{
  "beta2": 0.99,
  "weight_decay": 0.053,
  "warmup_steps": 200,
  "doc_mask": true
}
Each number is 128 + 32 x the weight over the matrix's rms, rounded and kept within 0 to 255. Layers, rows and columns count from 0. Numbers have three digits each.

# layer 5 MLP down (transposed), 512x160, rms 0.133, rows 173-230, columns 0-79
144098087193180062149144123114101176118136102062145108150127149167133087158152167117137081106149117143121118092138137115090132095123132180116074079110137177105175067122107088168142145089117128151135141112158121167162102103111182141110135089
130155107127083167100134109141124119110081096105180156187121121127099123139147171100152128174137122109110157139142100199148080112058099089135142171090175140159110103163162096155153084112063124124165108106138132078137102157147094076218125141
094148157182076108093081149141118142045160152140144102137094120104153170082131192157142154166138121184162103138129096168095078144143112103076165151104145115077044112137113119081128105136108089115098171125137175114146124147117096085162134195
063136137177080157124097113117165196117141163121126156102140150088143193149162093109158127137039123122202128144115070115152152096100082096122134131134071082172139148174094119129124139141100097077147099140176119119150118148136126164167154137
064067123094144108149116142141153125169105127112127129128098128116108094147051138117140173072176109103134153197108160059123120108170166123166101150155144081162091107158163096148126100120088147125121149143126166129144130122139121181103149110
118142141145104136111131144193159087093167137108124136165167128128109109122123177150133192146159072150131123160181105103151150095110168078188109109102091150095118169082140157079137127141133092133168149100142079137171157137122184124171093118
123176134102099101113144124103136078079129162154177090118092152130122147143099098160162114126161122166126195077178106122138122077091056138082108134123099145076157131169098101079124168083093188149187120155121081139094079152134101157137182081
110144077138100131160151139134132152131155085122184173112132147165134094121099104122129146152136153120122153119139141113176076113100160062125135104072169119149153091099124120133127145089108191154113142165094129099090075151126163122096139118
134140114099091182053115147144175155171142139167123138131095179106106145127158105098106169193094131156104109127086179080136115141111138120114213191172136181200092179123103144121108149171126118155121150133109152191093139127173159150088105109
168113092163186143131141115093095136071153127079124081144149070177158133088146131158126153139151124154132099073193104098069132105142145152089134163151105199100091196109166122125099072152122178142140131132159087125121146141203152151180107174
154119110110159101157110190161098156180069128162126130112129158147112189156158134128111090237109125086101135044153099135158069093134144149099130150181104144118102118131146165111177130149160088117125172145117194099159149092107148152094111127
148157178101191190070160157173098123082041140079127166130109106133132127156075157068136118165089134084103133151130120114106084153113066081147078092118169102133128121130102101137147105104200132110156205105116102105133096082118070109100146079
055139090085071015108105106160132088140106119157120103144116094140091075143118106100159115116117133162161130109157111128085118134138130157194067154173133176146186149137140099100126076092107111168134123142046139097123160183077132137152148080
168134121156134075161101106148106124112092110163096065056156183123135120122107130121120115095071105111082128125137101125084115162074113113191114165151180131159157179199068108149091095065193170146106209130120110171091148089121141114064115100
104135140087141173175136079089098153123106127098115088055111109166108117219116063175122135144102112155220135088124172139090102089136152211123125186104145103099128133061127097092110167122136161095119151151092141122090159143108110095107130121
127130125115159113155151174137097117143081166103129132169136100127128126204129087117128112153069120090131096158172121168099129123138168102092154169157082125096144082192125100188075153087169115140086132110103148089117081141147137160095169104
130081112162164207116150168132156135154125099141112185136112123143144179107149129118147103110096102170185058176141185129135122153167192073108170162104126115126100153121128124161124061135112101157073151109074123127125101137099074109216145100
123160097153155062151138136108073140172089108125120142118111126160160115148139113140112124115130092105120071148121081120120174092094140074180097148101133147149166130121122149140150124085142154136199159057109135167137140102096147113122115131
107161141111109067138155152159137125071123123137121102132150131077186175095165106152180107164072103132166170163127041118169103109188180148140107141124164098134186115145143150135123125151135139094151176172153108145090120198181115171159154113
099228139128152129128135177125151171111136150139136132180131146075095116077139107114143100141090131099106161127107106094061177088114112117092121075083140147186119157062149144128147170155146152126127146177114156134106117155154172128150066215
112195141128139145131079069115114204162144119155151148115146146130114147125125125152122190102120184148116129145089109125105104149173096158090209077097133100058085161109091126160163119187080130135122131153109104125169141134099105118198087137
114166176111083015127172137091103099064140164167163083114140112050086187123127151140127087157094089113085091158136147147187148128145155128123141093171098139110150091129140122118166151103152086164109137094192100146137116121093100173114165118
148136129156125082121116174130128155128155068094102121066167217141116182092202114098168097113111095119161125070152185107163153192086138070161150155120100112111117068130081156130134082153190175138091145187119150105103076099105135116084095126
108179112126177133083148137181101131149151141143174170102161123123130111143153144130111125055123135127153140161123151144148200131191159173171131082134172139108138170119084148123099126173139150094101183125186106085123191156072157094113147150
127194143193145160137098075191130105167140078093120085127110151112180101117051152143158176121124145134166079118098120104085104131209107128172096131116064191117128146111082060094131104140128160092092140114120170152124145139124121109105139112
104107093099113153198072129122129110137117112092122150133191129108127189177138135133139137128144047104108158127123090126045089116113116155092163149161167108144142166104159083141112157159113170156100125166107143076124150129127147202147073093
117066104122160176098157124178075152079112105095148134098180192120120172168084137080145148100159084146169117157111120122137075139092067121164103125108105120125141160127134121131131107157159133115055109107121186146137044178121122060166143140
053122174103125125134104090129126135135067141164083166103095123111130084121180146132123139120138082145109061186069152132060182139121089125149183059126080151159104144100109110186150134117154096138136130089111172139150167132153137103083134164
099098153115121201089131102199131136108152121153143141153170127136105125109148156125106141103147106084110101147077172110101142111119100114147177123102156135139134135072089063132090130167078100114129075083069101158167164104181139127121102137
140189092125172100087151202110153128110117133095186094135075148169069153104140195140126135187148196124092133097149138111180088141123092141161171114117184107127116164147118054121125125117106140127121097167134098121108142114148096079050070148
149183084144115154129114101166210158134150116187089125120167164171158199141122135143168170134095153126183121180130154114139158081113123128194109167111142086151142095109134089159119158133073186125152096096112139197129111101107110168126160156
135093149213046137203148153100113112174113138105073128148143154150090119141200133141137115128144120103171113116089153107157114132148136094083113107057119141135138173111077197134169078064194168163107131138125122144131147166104150134127137106
137106151117116155144209211128168094117091121169139176161111169089099101146111166145105119101184094131139128045137092152151128177158101115124173118090126113145116105138093068135159125168161134144100153064104121135157116146146083127115100095
125117040179132111153148101107128132143098128078110104092184123073076126077119159134162119132173120137180121168119110144106145119168071243135148161123121107134141119142111164115133195099169042136151152150154140131136157108116098125117180125
137111141129144089166100125100149091117094129108116074090159090134139117096117122152090050113133135190152112166146119131101121141097160157128185159158197151196082116085113113126100152160108170126137120105132097109084135155176136174167102145
124065158054123114193122138106130187129116076176231160077140072151174154124117165131112141124123115072145150184165156169202153137193130097073125127166108098137174104140105180085147124027120067148138106094124132139178174154112159098134107128
089064101142098140106209092165146124162122138119120112161159158129049160141123131147127147095111144124113165109087168171196127159090147091154146162133172162145137083117152135099074090093157136101100097224169101133140090156175113136132133126
084180118137131125094075148154052169163116186097137144127130126098151135174111133103178107115166134102078146209099162083099153161131101158083150134121124168209092122140129106100100197138144131113079134072094189100114145139173153151112112136
143151078130160132147068103161148108084116099084020168067157100138098077169128114153127130121105105154168099128086036116094095104121119112172100176135064116110129149132152134107088124096121106149123135108125119057066123157142176101122107122
194173107125189105121124094118162083134080115073163085106119150159134056123149146146103083126113169160125117195092088079119095143127093115081076135115144177130178135096078100183152087112103090108151103069164148156118137127145083124095165105
130164153182111131111151157163177132173107155119086118105102109065092113113128111113130155139140159076086074117108107140068093111092103096142171136127117146164048124160102081186109111157132154145148158114108151105147127105053110145149132191
120045084134177182115079119078129139153117116192109150138087111171062101125143146150087168099137101136090116160142099071099122125186136120137171084129108128111134099152086167134168110169159145164151154139091095145130095149147091121172079132
087127134114085086144135109135127164119143188122125119129126146104174197108142163115181180150061084089148103173100113120129173075155181135128165146087132104126109139179086072096166090129144203085119144094168170095167124159122138101111151187
062098122093144115156082147130085054155141062114155100052156165125120164133154106149121229130080112181121160144124150125146143145139092074142123129170116146157122120092059117201114124111157128180096148184133174129188091106061149094089093077
142129143081120066103130155113103108093099115109080135164109116095143097109099051133135097105115149089130132097087114162060093073097153201189132127108114144137162024142122106106132134100097131132099107129112131179100147094121126072117166170
110152145169122101169097112111141107099116164151167126171148161094099108093072185191099081145109143110079121145111182056163084118149072180059120153119135143065207179130086082104099136181132120106129085167152148117178087176089091104091161129
123115164163143164105129150073127179127149115102157151117158091084132113175128169153115077159163148138111169108072106161126133125110121098138141105089158134146135070102145064111152123111071081128114104108110095140136098131069135198142111097
163114151153117111163065125166188145161122113121150091127104181071112141115092108166131072103057089122146141133107155114144140124157209150117119156127120120096191181169101117191165113144130088119126092125106090124111073106081149040181166143
114095110134146207137170145135122156127141152169156149068149141138143152109151130152110127098172114111132107168148154092098125160136148152168096139165089083144099140129138053088155183087133125103149087181129086092116154156143110124178142085
132121194100117125132125146085135067139154115115105181144087094085090159109150102115090145124096105092141111140123111163190171175176137093106135086176145116143170102136189154143130106045167175139134148139154117191114112140055106136149198113
112173119114162053106164101107088100128142117097128100139199081149190154076160155144103156156130153120113099152140171105130117119144123154155139119119138131135124091160143176072128122086099184144091140063132077182101154123177142105094196168
151137201152095140118155160123120119078163112151159134145088139132168178121147160153110088124120140118134150128068125130154117124183143150149172106083152131055125078078150179120201119102134153115088074162094142116141090159130134169151195086
129135101134130126141122111119143120202116180117149140152179128166135153104125132093155101087201082094103075123143109188158124148085071164111223066170141091100121163110141123081120105211138126107127143133123195146133153166101164137173094186
166162112191099180105122142126082098117140099074171101126088138121165116134101155133114124097071177113136126177143118157121140098112178178169148095102167153172107124112150122140170101173151068061138128156090152141108137149125202120154221161
149116156161138087130057115148070082146085091087130125185158097139208188118180193158101120137128131167120172106119145179120084123112080114102119048120101163120151121137138112106105150084104106136103157156132150124122139095114151156166065111
130078143125164133084107150143114089144126107162116110142193113108065133108129137122105102131142138079128127128157177188141117090173127128071195151093153135143092150115106153088116089098100092139091156152179101069115096090144130129142108119
098148132050103160155114152158128147110095101185147096118173174156111102094143117169129163080061099111160139157109191135140127166137155185172089129113124096147125070137190151144084124126144132150102176165109130037184131116100187159090136124
120098109165201080112154087123166110157176130098161091069143085099107111088166119102135124132117097123156094078152122159157124110121149047143130090148134150108182099108148059173118124182120103131104081142163135175143132140086120133093098159
# layer 5 MLP gate, 512x160, rms 0.152, rows 174-231, columns 0-79
153178158109157107170091148139129095110149140132094104140118102078170149077135125129194041188199157089124114119199133095136112134113128119095112187092125142217098110115114143112131170121165113094112181200121140083130112157122114112186065103
117183188091064070107082151151081050120129128085113203133121109083104144125125081160127090193117149122151110131137130098112088048189141176142149095133130108083094103110118107138106105153099156102121074133166148133170133145167125134198130147
188145103078141080082141121150083081098159101119124122095110032165097095167101098213169130078120125132122145146180119131150122070105117122156123121102140147138156113067134110148088088110185060097157089147095103141081119167090146160085172091
105103110149126138113122103152142123208118180115112159115162116149135110119094139052157169126159133167148107106117119059195134155156115181162113127118059143148119150137105104125111139161109124126152119169130177100145133122146130139114115141
141136132131170143142098063106094189128141182119094152194136115147155156122147137124171095101125083095098167099163129186132133121115153070184117095149131178160122132134087154124125091163111176119171154143107080100113106151157145155110118091
118178104042136116111122133115161086102149123110112175134134155080122094177132152151142118172147148126126144120134145136135120140149144132129141125164090160150158140071196156092140163165139140143117128115053148103114093185130144079120133090
155131122129156090113194139157056145141149109141129151115095184197078105093080124173069127126134139161121120155149056125112124108135151153167104108135140108094128128164153125127075165121131109130142141137125153118124181104128138133113176131
176147117160141120121128146112164107146167154123077096123174127122113181142154124056190124178106114099164126167154119117092082162119150106060133164151213161113145140168114093110086173103112111140148139155080215167141093140088168113100148141
146170178125098158112062113118109101144155182102117109128157138123143139122161125136151093132112130117141136110109135117073150126156104114062142093122044156124144102116204084138103106138099139099037104071117110162172126136060150122119108155
130158120165144067091152071127192154160150162123144138122129078119123076122123136139192147067153160180169159110131167138125140161125148161116139090095169120132147080101112145128115134139160162050104109140091142092106149119165116182122094094
150114154090149153163093146117129165111067125076096109129089114169172123122126096112081188151075118129122112137159114129147179104105140139152157167158124116178136130121119113179079107067093128076155150084107130141170124112156189104134086157
089131116159188164175124087167090135107164109153137150094063189095100142158173102113149152098155147090131151147144120095135148131128069104100167100136068125091132109106093121139135167178116123080085139132139087080130115094153140169114106135
093135099121077126068109107149155159095112104032143124166109142107099146112117148067151147162150206156085117103138143152172108142141095143213162124127159078161106137190080132093156129105058077109131129184046129127142121025149138123154154133
119105077169121105134103176079101127139087051088086114071132141094127081157172120074132107165125133176170156175165147114200074108132128153187095169107139177112100120115160106106130105097097145105183120186131172175070137198070146073145133115
115132123151121070090148175133127160091164146097164150132152126107158078188152093094094123115119088161110108108124100131140124135092126096150161116174109142110149146182087085108153119080144097112100094148129100109153133069142155148096115138
103150095165113083117207159137094117092139113204135129080139174137090088151069097103160168137105131185142087206136125139135158127169117198197111175164138100136130154063052119101170110169147076087074131221123137074176205129090099076180165152
141113118123085138100113120122121119122191112111117166136125097133162194131173081107123175103164107117151142118125142194101119136119155180109098067115059127149127115133123127133163204116158124127120139157182108132101203140113119156174148103
091149150119144132153095103152161145182180106178118158086100087144064094130176146113076116170113126163166150118137115182146150113116076118087159179057099105080126124088097099157180094119104067164124134084164098126069127104047094165137125137
090115143177132103139124069150135099164109121110127160167123136179157111110116178141152094110093145166116145102148108094105106139129126157122110131103154145172145100143135121123142127137090162109105144128104134145135087110151112116109181114
188148141147041151150136158146142123093103128167165081144130116103221131127104160113078107124091120118079105143122139131132133134084122116090131115163098151071154108079063174142077115124129127150013123122170127125109111123166124113149113149
147122090106077104197104104184103109163095255147121135079229125128130121100197155178103156169118159139123109207160109114085104124106146091150157118085087062096133090066139141110165241079137178167140133108175125161083087140217090072062074160
119137083104172132113124133117168035111176070101092135171147178092123015163196062130099128100066120198217182122166131144125173100095129149201130195155118107098122102147100151052094184170150058144092153126155164127123190063065105138112141180
129125170135155171106167159132170151172160144129127124122080161165099130136095122140121181182238166099081139142108066117179131184126133169095069085138094147165145174131178099169125122144126083154151101142123121125154169136164124151154168147
041098185128139130154124124158109135147172092117166104147180115168192111140138136136171128117064078122088140111074099163094193160136125113153107090138111123104128116155158118110133076126087122133069170144135171109170112137120145150149104183
104116094195099071110115126110135067109154153101156228131197128084100174117050093122125155112139110129117152165081188117122114118127119154133117111103123102092156131163153125087162115134126098154114116120133137131169169152196113114199156160
142126178096139073085109149172069137148118108113114125082168086115124129116106126161121124125105095100105208079101123175096158092089123119095062101139141135137150091177066172090080090079137099143123101188184120091107140123110092191100110097
137124090156142092131137126101073119107122143129121093186071096131081134086130142173141128131161111089125104198119126109123122142096166156095127065123172143176148110130104134147157108164118113098114136145172124098142114123144136122157142110
117157153169153197141125103076172106121149141156128123193166082135125088074115104177145100121106126065147128127096167145095112102138141143085159119191143126161088144109153111154111147165151145107078133079104090088132133118167070062074116079
135148127180096121106132163117099121118152102171092123177137147186119158122213106159196131033137112151120135158124110153115116109082140127145132086061154100033120100147149108135092123138151140105179158108150152096131091095093132125174113148
089123166101105086148164083137121160151109160102119120068101130184101147132157080080169102099125122172180158142086129217110118118117075143138147112059152139109189150089150073085132156105155184099170105193137159105180152121148122177153155216
105136179150080141207086093145121064097114136105144113134071151130073114130130116079123111142097075180158073127092150119139095134070115222134208159092139145138132137202143126077097202107160143184111125130134205116113172143210148131152174149
102085117116105103146076096165112146105088162122180112102146117106075119103109080101164124099107108179182113106201060099080066188123141119169121168133096147136101185106171172031103134129094171121119086130166160142149182159113114098145093092
097147149107161064117127143145173160117085086069173101096139127115082134115184132134176087106152115137176172118149128072130079103151032112188110175146105124084077112082140092106104126115137133110128092074098106113127197120136106161129119135
182162116134131169030144172145136112083137117129175148162120152162095169130149136102140128162195153136104116105091129199147118121095111109116134109135145161162128111138120115183169092089167119137149074146099151088153126176113201093171143098
153118092159117168069117146111140106111163116140053108107149117143085078115133091109150120103075139146095100104054163181153129153109138123183153104163137198153092136158149131185153208148089178097114110163139131113118107148138068143155166164
126114132138170059128068108108135131110128119155122151103144122158133087155110138081146156108080094157097115144121092145122087144128219139135113123144119097161165126168089065124158116215133127140100137131171127110187171070107169130154093115
118130123119086100143102115108156072131155126080174166067071166111126097138157156111048156164101185132106101136159117141124183199168166063073097138103162080161098094076058191146117107071134078112063094097115035117120144138108110156138127134
090132127154086144116134130127175142129117088109086089132150171120107123107160153081148106153119101113135170137124142181151061183092073163163096193178143047088106103107120130168086120109180081155114170107204180085139182134108102161206149067
082108131154152212129112096150081108119148072101133117138123123139108049127093179150141099090070130148173090135087169146117139162112089125109128125098099148152185061071140098062118154125097158096132155140173141145107066143104158117062154143
125106111128096120149102116101162084114111213122150085114122108140121152171131113125158159136132090086117135103124130123149087129091152143143104158131132152159145102124115160169109124082160115111170124141129095153168137072080133160162109100
115137160135136111180167158168112153131143139134122145098037131176102113178118142142137127140125134146140146133142063115139122127144122064120162109100112119071066174166070084121171100170185110164162115180130142101110124139158128096159175133
056128155132134154162145115168110137117111158104112160105146168113117086116124087141168096213138130184164154138175098166162122093145163103114182130167153154117124103111087106113217117168139178141150155134125126087139095127158145136096118172
154143138130089109157112133180107139121077154114162151099127187096129152181153213093115095131156196097187160139180080129177137126148112061114136158080136200082131113128131233080130157105082090130173073070149172180086124117089193124108151141
124103140106105117071178162132147087162088168093106124137146177105117105090164092129152117115137159144077129119124150154128102131147112106139147117163134152092112049141111136100145070089180098082125106067114115080115162117080083122123109141
136129124128200169182173106161090101121096159116167100139079150049116103106136121137130127148141219205143128135190126150136180126140086085055146134089098078094075183101188158128163175120129118099103059127127096142145135167083116092145140159
106124160137109165116139090117156100091117128106120098202162138082159142118122109184103165098111175069107115124148147128165162086123126132107143146109111144151102126097126121183113153095125148083066154118106106132100105147098130111141139134
154106131110186073115135082162052208046078154115162165116118130155112136153074163079110131068136099184156146135116113124086116184089130125136158117186128072087179170075125108087127119056171139184159152171178159116122170113082176118090190127
134152109153112093112164138058128083163069123069139120085111119127111128097165138108080116155096069156170189157126121104085090150133132138103135117118125129134175120137197130137136096177148141144135184133151127111142091149151127149094127134
106171127098078118104130219136100168165118079112111148108131152114116080185133147119098145161179077132199150142134115123120140134094123121108175128065190153154147084079186122140085123078175084128182136132105137143150141190045164162107124107
133102088193120112130186147150127120126103152101119117073124155084127112146145129135143142105134155145070140137112149201121104127157147099148141150155143150081132122153150106162162132118155124097153108106118092124072118056184146092131111185
088082128097091123176160117109124075082159183165153110114116102091175091162140118146155110192155125058076108152099155163147133154094130125099145128117148104093133131081066156104092081124099066183087087115142129127108123138103148153102097110
097099083091112088122178123116124132118147054158179142110157093112129094140147132073175103164070137116062116158144075135142064090158132158160142132118170110151122150028167123085104150157104057125127123138152146065149171130183162126123084109
056126106130095119106160118150102149080140097128136144158134141158089113099148201131162148097137123118136094118146139140119116182100085143071082165070149091143135175116162103157126198125088122152173067101099160131075106094125094162079119135
151113110120085132153109109148133118111143149128095140185162108135119189183167181130101134104120107111136134143107121130179169164176179132097153159138113126139094131042119168105110154129093119126114175130172091177105175145120141145113108178
117191090119129117182092144147130127087099104187124127096097167139106105111120110139130138169181063138152053123149104135133164127115180114121109128137172121119134095112183069132070151108120092166147148155117162144143121165142147086150137123
126113121107130129088158147169060146114154161116085163116086131160134111122192121188128107094154132171085121178129149136122161116118104217114176138163095040183162103188141152071107096077160146110126154184122120196139181198110122118152110189
121084125093145079168139087086127131119135143140210082049103110115171151105158108159162118140062145137134121110147126138115098103145118107136089129124134157147121165143114101126100159104151075076161119161112096186102129132073139141158085183
158128120121150095181162158135150090131088150115132123145176149119117122111102148113128082136150157141145114097104123154128151155144114135153077128128183165149164144122137209169158146118162087134132111109165121062172137087118118156146120081
# layer 5 MLP up, 512x160, rms 0.147, rows 174-230, columns 0-79
134111142207164128125119178162144133135164113057127167093145131132134125084149150133160088062118035125136103126137081150097132102122108114067159187107122126094182122107147141105189169064146116101122076134092150134126108198126065188107122133
107090100162171119126123126108117195102099081111116083102141110102114159156125169092121145183141131078190139099100102086168163119124142166144107150090079151151127140149101186103157161157076168145149118175152133063163079158171146105125088104
103156083130118104113083132079091100113144169087071135053103153105124167157093068125204109106113145158139170173168147163124099090144110077131104186196102111138166133117109112161220136083127133052115169147133136133123117139103085112089133103
157117126118097045152119083134151184130137136184136120057200154087147189143182159152134111126133142089158121148137117160150147169077136161143101129156087096098150143147121117090188157159199137102092154142099103051162149079116102074101132075
163113128135104139101206133097126164111139135135141152117143115079155101129171172133079162146127121120138103131095164095109134181130137131113148166118171110069207148159113136155146136137097172122181099083099120149098153171127164130159085129
140121125138146118082177110152078160118129171097063127140074115105096134153143156156134127135136145177120150087068135112121079130123154150124128148145131131108119128143125137133154125178148157083126103099123169163137145116168152058111118113
099137146188114158180146093114129109064101132210124139085145168150165129091155119144135144138137102080144130140101146134072166128108085137115083132142104134111126104090132102174131113131098116149130188116119131175160125154126114092130114105
164145139162113102069155170093154174077103104167136130159080203125154147095168124136158129139157182135122148172152200080139148147153152121129087167191153174167080143129103165120100120148144144147095149196109148187083117202170191127108127108
140060096060126131115132140123089202113137069109116103104147105145131152125111124117142162087169105190112162089176132161102138101118167139131107163106181157157116106105119112137111067157149155123157152138148068115107128125148143104142111081
114093085107083119098111109095135120154087079105163109117191145097134114098105161148157157128115151143163127110148180160171095107070065177145150114098149128179164078155105105162115159094186146097061138138074142101103123113132107144145127136
158098157132167131160109121088167143120081120096106121139111150157165121095067055174135173196084156111125135148120117142184197096120153137113165147152121122180099115121126139139084126081130143118106149082142125122136097144158160135117111107
163107114097135042122106193115157114186058162143165172158191129131097078126190148143094137153140140177107120122108070149177113145079091140097068146069136096159132139155216084125176119111137097149145059095100160148162188132145097147103128133
110141218158113073118199140113120131101168171136115180172108147125142096093181054100159121121118151154145184152192119185146096085178118110158085172132119137168133148104148081103164087183122121179115107133166097118129123101145096115125135112
142134140165139097124110130070079114125106167161147108197137135114196197129169171113143114120142131169159168110144077138174154126089177107146089093120083120135128136129117066094119166130077161099176141121072158105103094126130022119124099129
128147168144129099131104134147112075136145108131150105121174150130133157157136124124141136131085112111107165126094135176075149136135160192109114162093128077152159129160152156162138167125174138145117148120131115069175130167145133159175158103
097130145103188163131079107161163173106054170172100131196139165149140111146141117108194111095191144108056079123088153123165100132086158154133128155108093099136195096137217074134108067113061150108171073107082134132142088172122188164125140128
132150167082087137070135150124079081149095117131129178062186118098151143175196133124102150142170191138183152117137140103148192146093094128116164115083098129153133132115101135111149048130113138105138102137177124135142190107125104102113129115
097154104100152127186134123087093114112078165094126099120167140148054160172087103106119088106212128130198124137174130130072136167113055110204097119116096141138124131121162105124096146130116073138087098123118107142070160096149128185156144138
133051103129129188101099088146140130161138119082086111118123084148154064091184127119105114096215135155101155125134128169147150177089099182150110139149191111115107143156139099118134146122050095118113196083170115151132107100178143122137102131
087068095103209167078115090158078154159129167077089140101081167112123133112118110125143074109105179163083140185160093111168114083125097137164090141106126055163127128161187132144094075149100115121103061174105144196207134135167122149049121154
107164138133158150101149196048153122187160017043128172114063194186126182188142143198100141131197082136157163172083124177092137113150153133087162188102116111136137244091151091094111117154178177119119173201128073030113144110027099137207109111
155161134102188160144152125159154166138080159123129147104132126159148156107068255114091125167100125110099128098092118126092144119041115132112178107169108125145164064112167133124154101125136160078120108132158153078145109130177086133178125139
085101077091167110198112140118091127091032106073069137072118138102125137150129142205099086090072102158099064167147192100120123104164140028128135211095115107120131129103137163124149178112134148124112153123142095143137133117133117102123106133
096087058196141136111161085181121122178119059134088169145149095105157139139109153152144109160105136084115124161168094121151137165158101080117157134074104093145111076154138162124108173125079127133134092077142128109130133130141127135094075180
142141128149091181172108167099126104132135186140127053139123130167095156099126196161193042130097141124167117195140144174091147160148092109165097115115156132146100137096099066112140168153130116148138138105171148102141118143105133128140165146
110135155076113132120144145170117195149090165108150099097110124124215115141080111087157137115110106093117139090101169093157153180077051077098115096120114087163133075174127128167164118140142135137119104164174163133115176172105100107150123167
131080122114189103106130136112115141169180157149134149149117112109166133176105137164169127052130125177130086132107170053104107139123153111071107096153084195192120049176133148076090163122096109110058138115161112123138096147105113174125124061
158130201100118107153145090095156107159115129084107135133113077145107119149118079141186146097181110151128106133178139161136111150156206207099049131105131098147114115164126170111154123130161123103158164094127087133124141096066117134160129132
158088090127178168134149142192151163176103133158151137213184183125148134053095128134104154142071149090192132122110102120168070132119122073134141182107154169124111116161138137144134138137134131096176156170194134161159204142140119102094073118
146082122127156108153177118091143123172150122154153102108171140117174120224149129164107113184138104151126133088153100072103151109131094133114121140192115129159153190155116107095083052177125131131109062133105126179185122113116174143165109149
105200177125162130144125029162162130128150147174151147161182137135149090138178115136173176156090139131100129163121162163114096141134105148167114122068109141095130072138069084182127112130155142179165125128135082069138133131139085111163070059
159138094102176168166051147134148140191168168159129126075145122105141134122114144121123207083143164114132145132101137127090143138133137110110091156093142127164129103077156156149079122067116130076074161131106113163132104111121149123089145135
148122106131075142131157089086106080153178153136066149077123135123158157092135098219130166151023125169116203189097110145129109148105122142120171126121167146150162194150149101165068097099129139135131085154137170130098166080115136157046070178
112107113141108132175170132123116126124125162116112099133180171091132121150103133130152150158107140175132111090117171099140139123110149191105086138168108102091149154158154130130128161126140131078136166108164055141163160086159105124043114120
096174060205150062092143126169108060073158147083104127108163150113113108110113108099170114147141126141114086082104103174140087149156108114141136160099126152130138142124167130139087182128113169136154074147104179167130074101133118203136112108
100121105137165158068079123163160126142082152120085124156089159153155160113132154131145175193165124143178093141099117101173157104083076155123155139128050107101145204144141137161103176130107118156151140167167160129175123177135148097092109161
076128117141128116077153088145096130110165135083158145113054093177079089153119113128107177140192120134180170132133098120127174169138149166102114070082178093156123072144124166188116158110101105109122077142113097100124129115102137129158079113
070051134168171126113093127122090099122077041064095144136109093072122128092085129096085157125135078120145103178146128078181118118137130157140147165100172134146087129148165171159103098085098151079123134081132170115115066122158159089155135093
135105177139120138175143116122124126131156073138057146165084139157148108100172130116140144140098150094132103050126097152135173191133086176153120127128099128124090151125139153151124122077114092102121122139165107163092127072083147151146102101
135134182156091125114146119152116092099090154108113154080103149168136085112125100110165143127125127107160108129136060103136171117111097109112121108179097147116103153167156135104133132118152141151134133158135119146132138062081169123165137079
143110113114121171186046114188192132112128091159093108078194070098107145123137182105092100150122100068168149149076159130197070122090121115129079115044099100142153108120170175159097083126129154102194117127123104144142097136094063146146150106
141142116131131149082086123122127119148081140110124075097062149082133186116120100129126129139197120065063052152113130067101144156147160141173161115109109070166108160099142123185178189093089120137133122129121118117119159162098123141134118082
124140121133171182154162117080112138097078162049100134098119171167087113106175118187139146153175077160122119086140136112159146100074123104129161191101102155126112150053104141165144154107173082143089169083130123091121111131111094103106118133
123072182049122081112085113108108158130125158131137159152127127148111104120111125133084143143138107183108126088117096154182076105145142170133110143119132122103119108149075060139131101104188147100104070112138090059089145081106122082136138157
147108123081150158065131135143154115136143084170060135051107071083125156160137062123166103158129153093157106069151122116163217162146064107187132107150129169114127078101139181080143088156165093117160067000134102125152141112147151106123114098
160044141061106146112066148196072146071166139124134114137103135109108120115129123136130179163108138128126130146109138139133157122149106095113129176156112117153159106130124117159115108152074123139169080150149156145093112202108100149149077105
149161088115200139136115130161117140182136089130175086100113144128105175125171106144204146121154140156064143163152198102122130131086140108092167173119134105125190129073100115116122100098161141094148206162098169126132147145136155146149136116
125158102155081101147131165124140098136119093080123124107120166088124107148147112190150084176150177154117098166091133162148143110105167149201162151111104097138099102192196189122119117141116084078179166176176167141114066127081125103124154137
146188123109091120104130128128070118118108091113155106154083126127127082174161149084146108168153150143111160136104086166090144152078121134158088077138140114077139124112168075156089097103166130148181136168098140128114101170114130152115150138
144132130097127097167129108099095171163149120137064139185139119116163175129128112154098108136090146138116131134107113161088140157094116099075145194086132109127102126095102118146145158144139122110031088135179130167147196154086165152108129110
161113152090207173125094114164116116182171141124078049131136136053110165145089137095131143103135102124109138139116108088177144145191138109083111092137137185077132090097148106168145080102100135091058113152058136167180141137142137107062188108
087106063145109152149073173150126131134182125080133078091101146170136062149068142145147079165119161075140112122160194175104087148103106094161150150153145063123174110153137075095151102118112109095139195138078157103177130162100161150152072130
113145105140158165195097092123175103181091138092189140121123111085117038108178184132119100122127147142169174126215095105120100098093076129136144117142095115137124129146155060143154108100104087186133105098118183109109136153140074071121118119
160086120152125091175150120179089117108079115157164083141130126164131161165161140131081140105108105140169114083098121141081183143166137130118119112049083126129138180166186095100146147134078154175121147146161133151122102099165102114153141236
063103105139108102198126121135153145116115106141140157117145119098082125126136142120156159095146106129147133179162051048100102218099096173187082114096150096089157078098134139168115163154113130175132140097119106133138179145127133168150132104
120170121121137141186151174097135091188081156044132101056152145130079128097146110126058134082035126096112088154146148117158119089184089043173147138162127220201087072137105109107098108107141103171077189082115087121154046146159131135131106100
074188117150102102141091146168111079160106115139086210187142126109125109123147095120120129133167129121099107110140106124151149136099127144128149082087155133062132106165177152140120121160139157109135101097098111071079127094177076123170103105